Weights of a small GPT-style language model, trained from scratch on English Wikipedia: tied embeddings.
Each number is 500 + 50 x the weight over its row's rms, rounded and kept within 0 to 999. Layers, rows and columns count from 0. Numbers have three digits each. The size before them is the row's rms in percent of the matrix's.

# layer 7 MLP down, 256x1024, rms 0.108, rows 160-210, columns 128-255
100:501529495530548489511477472477574472465461473443421470516426470539459475542537458567637529568585602475480490523457439476572546583541481484519474496488475536559420541470420541508468516429491468524450548489459549467519462452414460590465464522485598461512425592431546487554483496561446531443439463425524410550522502469499498554503464624516535551489399487463439559473443518493404619481476
102:362499481480517538545566545595578437492581507458473488476562423516565500540486442503572536517549536478497518472420547474551442480452495446571622538462454474370475478456532536501580559470498523522457468402454550485538407362535442550500549500396503450545481546485492413535483587535536551496517501577485481491478495457422466528447524508477555552485468555420488500528512422537462495565389
103:494469592495557570508468531550450594495452522520485542516555553517443458477469478445460419548437470483429490596557509420546499566516450431452491456478454518468501438602418446500493414555451559456418507498342545542454524474534503519525497530494419400518499519550478549516578491455443397485467446584490453429541576484564656538502540580486531451480502505502500508428475461533448528341504
099:483475529499505420535430362585492554489395550598588430554678508461495390503559605442493488468499571510472513488570514511552554504466397517584480476503470521481417528628542549474476482569583484465544565494620497491547453554560412546558530461503461529405487481469583465467430501431479538537390566641449503595504514534480511445488470448538489450533480443481463523567456448551493516582458
101:517457523471389521522561529570434553504449515481419514545467619478440522454504499414446406506464537446419597556501555514535446578553552492492431453537464499402466459485533477494547524518474482540456463504545461433502490384383493520433459527507480352568499544506497453433521496442636418529523436615567472447549572578527522470518571581392446553479492546521475499468503469545526473519541
105:468533467447494497436532565392498482513558459513470465480513460514487555424525493540479429473459516512407473510619519421540551473522442421422485433490539473454521410474458522526493495510504441525485499493471505485552477413531500515366531505431407543445486446495498562462549497517507483492501469547522493552530513474478514540575525466497557579436460391540462428443421478569524547505478
100:368418561536458485563526535527548494486532499456507447457467500555543469528539499561487520561568558560504458478427422482514533501474586459533526483518447479681503497585504559448551526510495376599390463589478526528473466564521464417563487534493590457492572415516489558512509502543557479492561613459467539480504413489553564488526493477452475461500572473455456486462454494540467513441561
102:423509438600497436485564525569429580536398471500525554614585488485543496580478493573525464456518467530443462490534513521460466398550473398422552469515533492409468533526521432497462504591571456587533467528456502453498566510486477531473442545486512477459566657520465502564519443478534505499464620584475403509534526578571429587464488487469414528499462538455574483554430491625449425519435
102:473604528549519452501435482510566454491547553427487464548599527406613521561513546531537494446515447486483490559548501522344548532560509465444532512481549531512492460619622624495567526428436468476548553471579517425601564449422574507397414505549451582490480645424543386490454500437487429498460481446412464401486410494524541462581547499439544522512584673369557439433459452552511494593513
100:547504541523506477595533422434481579424486476485492529583475520567600491566561461394425461520414488516519537512516491480611594540468541537519414417508481409486452546522476512507582454443601577472431611510508485590478500429348561537470455455546520495514494489521492553474502561477469493383479421554569479566603525453497464475550576512576504480397455527490457467485510419489557619414585
101:513520513530502400536557582498535564401492536434489492480490493540476501552469516526377492590495476585464415481566531487454552436444513540484520474437530577422440543513536560484539517468425552518477433531574476514517538444489509461399595529566423418500487405452546548565510493556480546386454472460497519436394529413600507430473462472450452472516617510607545587417524609544559537628495
098:477400498499557457540464504460455453486424523597497406551477411516564593619482560512433459540393528475635524552559462552416541516528459457413474521530523446579516491423477539440467620480458491469471485574511492518392526597442585473513419481429476581491478592497442503399474503519546553475528509485524441531534482585443487467502480478474589537501465531553523546443616502428505474525473
098:446552480440530528463441489461465472468448501421478591493469546482466443487413472496566442438544486488466545516453501561473499504627532562530580487428470428522549491425481393491510551495566445397517498498604691448423536441510467487595451513454477583510529556536402315554586476532514518479480524436577491528463377500441525449390510464507462447495579542489495479473504522450427548551493
098:561479544491555531481392528506612448483499400430487467455465428362517438545492453448383431496543415477536416484497536485528502438485453451526452523507446482450497533513477453456457455515468589464522589497484595409521418501573599520448518477533525414521501422551525496521595532549507534492530525376534485479501474554575457551540589467502527496473459492516475372594511526455488471560470
101:588485469490523455472567530491499494440485546472556452456533468494466536488437496482423476486474427501478474526528505500552493546466486517591541470504448453494414428582536501470567569486472550507590451448452428432504554429465539489461479465518513500481537486522499536488518583573452481493567509585492443597557542368499483446482525518522512529515431418504512518460501462434494489526482
103:664534496551516443430598542446549520560437518540509474525469544472474551532487492600472534441525499483536537456461477469443526439478490502516472540529509500492494444515454539505501473467424443544524459462491482603547505430485482449416478519591544565485473439575546489573540592460493499527516579479563569406513436521495626496619577498453452648558633524522444454512464503467481609421479
099:499490410433457583422553556441427596534527518548474542475594476583532463467533523540508437515527521488449476525412461571532390528503538486490528433505543543510500494513530437561550568547457521640535498561482502558481529466408485430442540439436511457396479484562541452456476547551449476425555578445540528491427432522415479591466490529411506484491510533485520465418445476438544550463515
102:444444436556545481564471516553513567489531454592508593566499471524547464473526581441571467536526476469488482415495542534428525545489374434450533501464471555534583557490538460493541537486364542605585537529464490401458448474579411474487525577528435511453448616657431618514437474511405431452524487545527457423511556537464515489476497494576455395544525530455516560552557556597501541484504
101:519473383488478540540554538492456591482509472476475553474465534511380444471541551441593535587558472437497443463334508432549546524506511541468521591489557500461525564458460458460554523422521537526552433492535606500446454401443566466505485488463449447574428531565439452455454512425513494512479502516492467591513483501459510567509477476457565517521540479534506535507513489563510478482608
098:507496468548481547577458573514512477507508446471576464548441466526495499569524529490408525457458481478547480581432502461488515399482492586488476452512580417492447536545513437460533594510398465452474463390482488489555469570471534531512395498449505453571523514481563519536496410505463411507536531479432565435488511386430420474519506494505473535571500537439549457567509523375483513512562
102:522578588450494371485494390542447441428436616546458450431569487560548567517416532546512494538511434487499534538551562476527472419551521423482497458535407552451524496531556558532495520560421566480494532469487528535509570510432536499481466464529523511465431575524377478519527500533617495564473511498473498638481511496560554513530571453518576523509522471522475488522598584541627499552485
100:436409524534514537498402547419588501489619544526391512462524500545530496454465502480526501524509577528492499551520644417490462463499419423433459502580551560472465524545560514422465515453510550528475516658546448532418484518481509534473526510442449538559505552548499514541514520448437469471578597494563460368558494513502480517521472569434531429549475498482533453520515491589495553444572
100:460506564490532529489489523501483471442614524586529524438478551595491506521512500530574483444526503549468511539508563526530482469547446485538545502503478444558460401455471515512526517419463531528477434520458402568493457545485405502466513500479479426533461451530565480436474472511532464564492545582593540503425465423477551545521573411528492523520491587447424434436499536503489459544522
100:474503454585411498529520556561559461481538528487507571391436473463563550581515567515481502482441487439498466549539536480565569508469528405528505500575496466502456421460534615442508443563452394526495448500398657504484567500573484571473442539479544582453412479484439532433471408548391498408574553443555498514584505590509488568473560501365502535489526487542447478480543523635526617597474
100:452386458557498524518430523533497472536463468494430524421571486429487443595507588437411426528430537462475503567562497489580533503603433432547558461472528507538570473507494577502550515513449488433473493486554479514489518497504521581495440436470528520506556518521555629458503499465365534494447520551482455530468445412460428483411497510506597549439460580561539458562458538491425469575513
098:480526467542483454509457576480536423545482519553487531554489523410410519554473484377473535527501511467523542521548603497584552598468495493524490512562518516496447515594491465526488493496562526475501416510487500541470497540544557482389422458481527516567476576477552476459508519458473525580564465480531576448453563399532386487442502510490440552452517479576529478379514537530444576461523
098:582515465482494473439472612505504532460502485501550515526511512448509441462478426504523377480504462519483489472389471529546413553577422417522465575566497540520525553420457489433513519569548549477472553491455543530417445450419497433520413383536499482460405525611551494451451600524633551476516592414494424491548626524517523539504482495501461483466541445537555495591520424548609485484506
097:450497492451558471492408544468548615516544415467481459518505535501462462461550445537452527485535513491498552453532524513522498432573545461492467460540473509518486439495433440458549501463490506488586442383457589495493452559528522451530448498489509512420458414481429504516558496379436585453584525526467528505595539521337468510515561404602500564510529498528567440501515491619489490442473
101:478477525555454500483464416540502480540514446470447552528566496559514495510373557504506514495485534473462471490439500456438526528600447494455523472503474426500553458485485515574532477531620428446443488527390515395612623535507474485483583529462437432425476619546441566441425464509506452483401481571547484540498477508451604471490553441480435491519499366459481487348513437475518512449552
132:513511526611395550547524496553480492476474454468542472626484492464497528524466526501482465622522562416566545591471490485476615491480564439507492484643558483490499513477494588486567444463460544455503478498555528519541567564515482554492555616580535498500537529435557611558587554539508603469524716485500529441566506572532496485454501525573529434503534469506509534590543510578464544540518
098:574513523451459441457464502463417549583561463535497494576469414511530399554461437507540587490546468552531446489420472564460478508433612534474475521493489485476437499515520517478520469515488491518485502554370540519475501486463433494550600550456398495529468413422481480549442436454480514426538492579561549465515479540525461492497503494569504397532506416533464454437452483528498417432380
101:508493458480527488462527581484516479450534493503521454473500515428599536558430467416529658562439470494500567502497506503465428439572532491451546494538537406515508465479429532434557507584528507550432503456553579511497625541514473531433395535449449485417399542513515471554521504566528548614448570508552546525483491420551561493590485454536415510596530530510418489432473502528418520430450
099:505452560554518496561543498455458462580520595536501424490456458471518545505474467577520522490582464469543470569520494503600513580434477559518534585403510590520496523549541473476480428552543537453550546567488447540488597572523522416490453507550415475512484553476496448482401465482494483500460479511455446394418499441454442449379534570529506609462565434495491512541499580511649412576472
100:538500521549475436441495527514496477517544482539437555455515528477570488486508520607516479420544471468561463433601574551543544514493469493475570486497539539456431512522512464527494506454462518529469510529507511458524539498538527511469520454586419541473522579534497507577553484543442434491512543487479510498474473420438592502499568460376401521529546599442529505515538530532445508487530
098:443539482487474542527479481500391514421545438571495548444534453533585449436572515549490510526449495470504455507507594531483461489564500490527597446431591528484561485543509478541515455402546498476523563551453460470448444527542503481488471489440425484489457491521492498448380479496633539552520569468505524515443558487533535463537527474419546669507496520411563481456461506505530416544426
101:513481579513450516493549529472482416483448435501452596410496540501382433547525491601468420518498530471481433513475457534488414498619554479484552579583492541502537492476431528494514570530608495458458561500467422481482473568531466436493516446423458582523520486492465377492519539542489566553531517419547590485505487521460534452506534476513543483580535487566441524508508496581526440457409
097:394521498512517560524576487417497490507400455463581552448502490540553482521598543372457443447502520470463520476527594473511519509381522566434501451432485506448506556494424464442499553540511474509523584455479500406551573591451520467487453527525449489488520593446549520487580507435559490531505486490535468430513442508446551499465522563531492490465591523594487544483518529432456579516542
100:471535433557544525476432436468537504446499458600483445475569501527499562509527548495460386449526536532570503535419483516468592499459460458483492511495484459459537578567529576501457495557538519473442517474543452425489507490509448453532557492487516489634458564531448491456530518604573493544468500518466477465517484547529473454598442456516530548425547515591497571466457449512534499534495
101:461498510564462491540552429518466427505513494466448581487418526561573421547472547442529502501453533511560529615502628457520510578471623460457547411437497495506531501531508432487440483530464551520525497489470414530491492471457439536475492483497496559490499516501451417446461498619426580588571527461436557531402515545559450501492432476460523555476521546481481553401462476549537424487535
099:564512529481472582527519512405461589459461501523498492460523567468468548503452484467502549557469594452445503477532444517479556573445463594489510485446509502514436525500480557486546412431517635478542557588458422490546463500491518439479540493482450461479518467555552369385578504554473486525562527394483448449598534531533461533463496445511405450516546426532445397467469552514460589538483
099:611485492564545512474531496459525515458433490576393509529467484507438450540571518499524507624518451492457497496510593574485497401468533393458472515424519524526503505400544479451498302494531516462527513507533546393454523447481513511490464457465552517525592526457487481500559596593551589437447519450433402575550512506508514478461522515516434545571449530502484508540492476511529553502455
098:478522428496528440508524542547512404514369532496375580626525467487449612621510490492534492548527453475528511546500516472509514582469535531542585436477478495470508509486486515574577517515520499456484449519563494566587449442519439561531472474459498563464569625472401509520488543479535474457472498540437485489405467473470491508528586518518564531527502542545510471505531541575495476499477
100:488478480538484519447540508531439523498462491562512421551553533553539564453518582495444488524515392579543559473452473531564634540437550456540500573468551551484524487558510468559514510407574513479508448529577507409468461545622444462515454488567359495552524559471483415519565480436524586524454521514615529540501591556466493530352432493447539521534586522511558462591537517527561453515462
097:406456504525461471489607497463505487498505638494555503505578475501418456524437544554486492572529492476528594409441509500540473485422472476517487462523495486445412519551401463482467462447617501506484528464420488564455522455447465494483448568551472528504559457477401456505609575336577461494478478530394440523484404491457512590426537522507556418531585536372507533508512389470411540523538
098:543534609531482435454438415569298498473444519465464494497508514454451508459518485409468382460526511552545507479489546482491534492354527476431466541483552481570599477487385478495518502498461543551506485532565563507548486537499500517540581533394426391518566374512488521522544483474520491574500489556445494446482416491546392545459554464512470516452485417557409447547535481405509456546466
097:512504510497426563470484479503519487496539386524453445448475437575491517535573594523522474416502507482437493555502386412533439439557512534411483483544568443494458481452476528474565466516520542520552409498457587490472474577636407518469536461435582404454373482581453413491490524608505555460477471446500509513509417554475494427518482493514479559561528414473518467462554501451449426527566
100:541544537516573445507561583520460483481467474459427437559437469460412565575449470533557595471480534546570492600541461616494493508569605519459413534481484511615441552510486444481543517515521463529489570490460546551490447509488443439572509429505557516595555590533514617424569440497452526385502408499562586482438488539498514475456484465512489482552573565462452513511470552542573450535503
099:557576500490435443473609454457454450587403487471455540505536522517477526544550478517551424548443476542491429548384552531532408428512413473417514540551530517499555405490531503592524520521511478546621508514472428532499443529442553489496614514394489509461468492494413463504580446446522478515538448516535616468482442490463518446532571527474597378449565511533484518445522444475518545519481
100:468388524436512518447529454503469478502512497427548554449490441661524547473503610440505504538468469460481560517579507479489559494364539544408589518476545533441486484571481545597464530464490547425640452535594516538507444480509427523515567440539465559459512494466473563545478543546538521564475550471505513473499530454458522508460509523439519521592439514510547458511476438445485484494429
100:500461571483548530526485554474489585535557577454437477466499576487455591540461481445554467547505500447527458551476468501423478573425435523526496485479585477502553498502525534485594520542454499532581395498448562417454449502534489454546526553421469526579486505458549454501568614529446508426508460429648526623558538409520533590440641438554442484489464439471494477593477477498475481445481
099:543540500509489475458527534565570445533525460557555493490509484495574479484512416461501542486459473470566535540557485509466597511494509427567566526493491464665592553564522491508544484528525420494533461495484539497528513519472483555427530561427465516488440490501507599466504491501530396538468613497464524605452507452490545595550520528537512518485536495529536528481505651535449568554512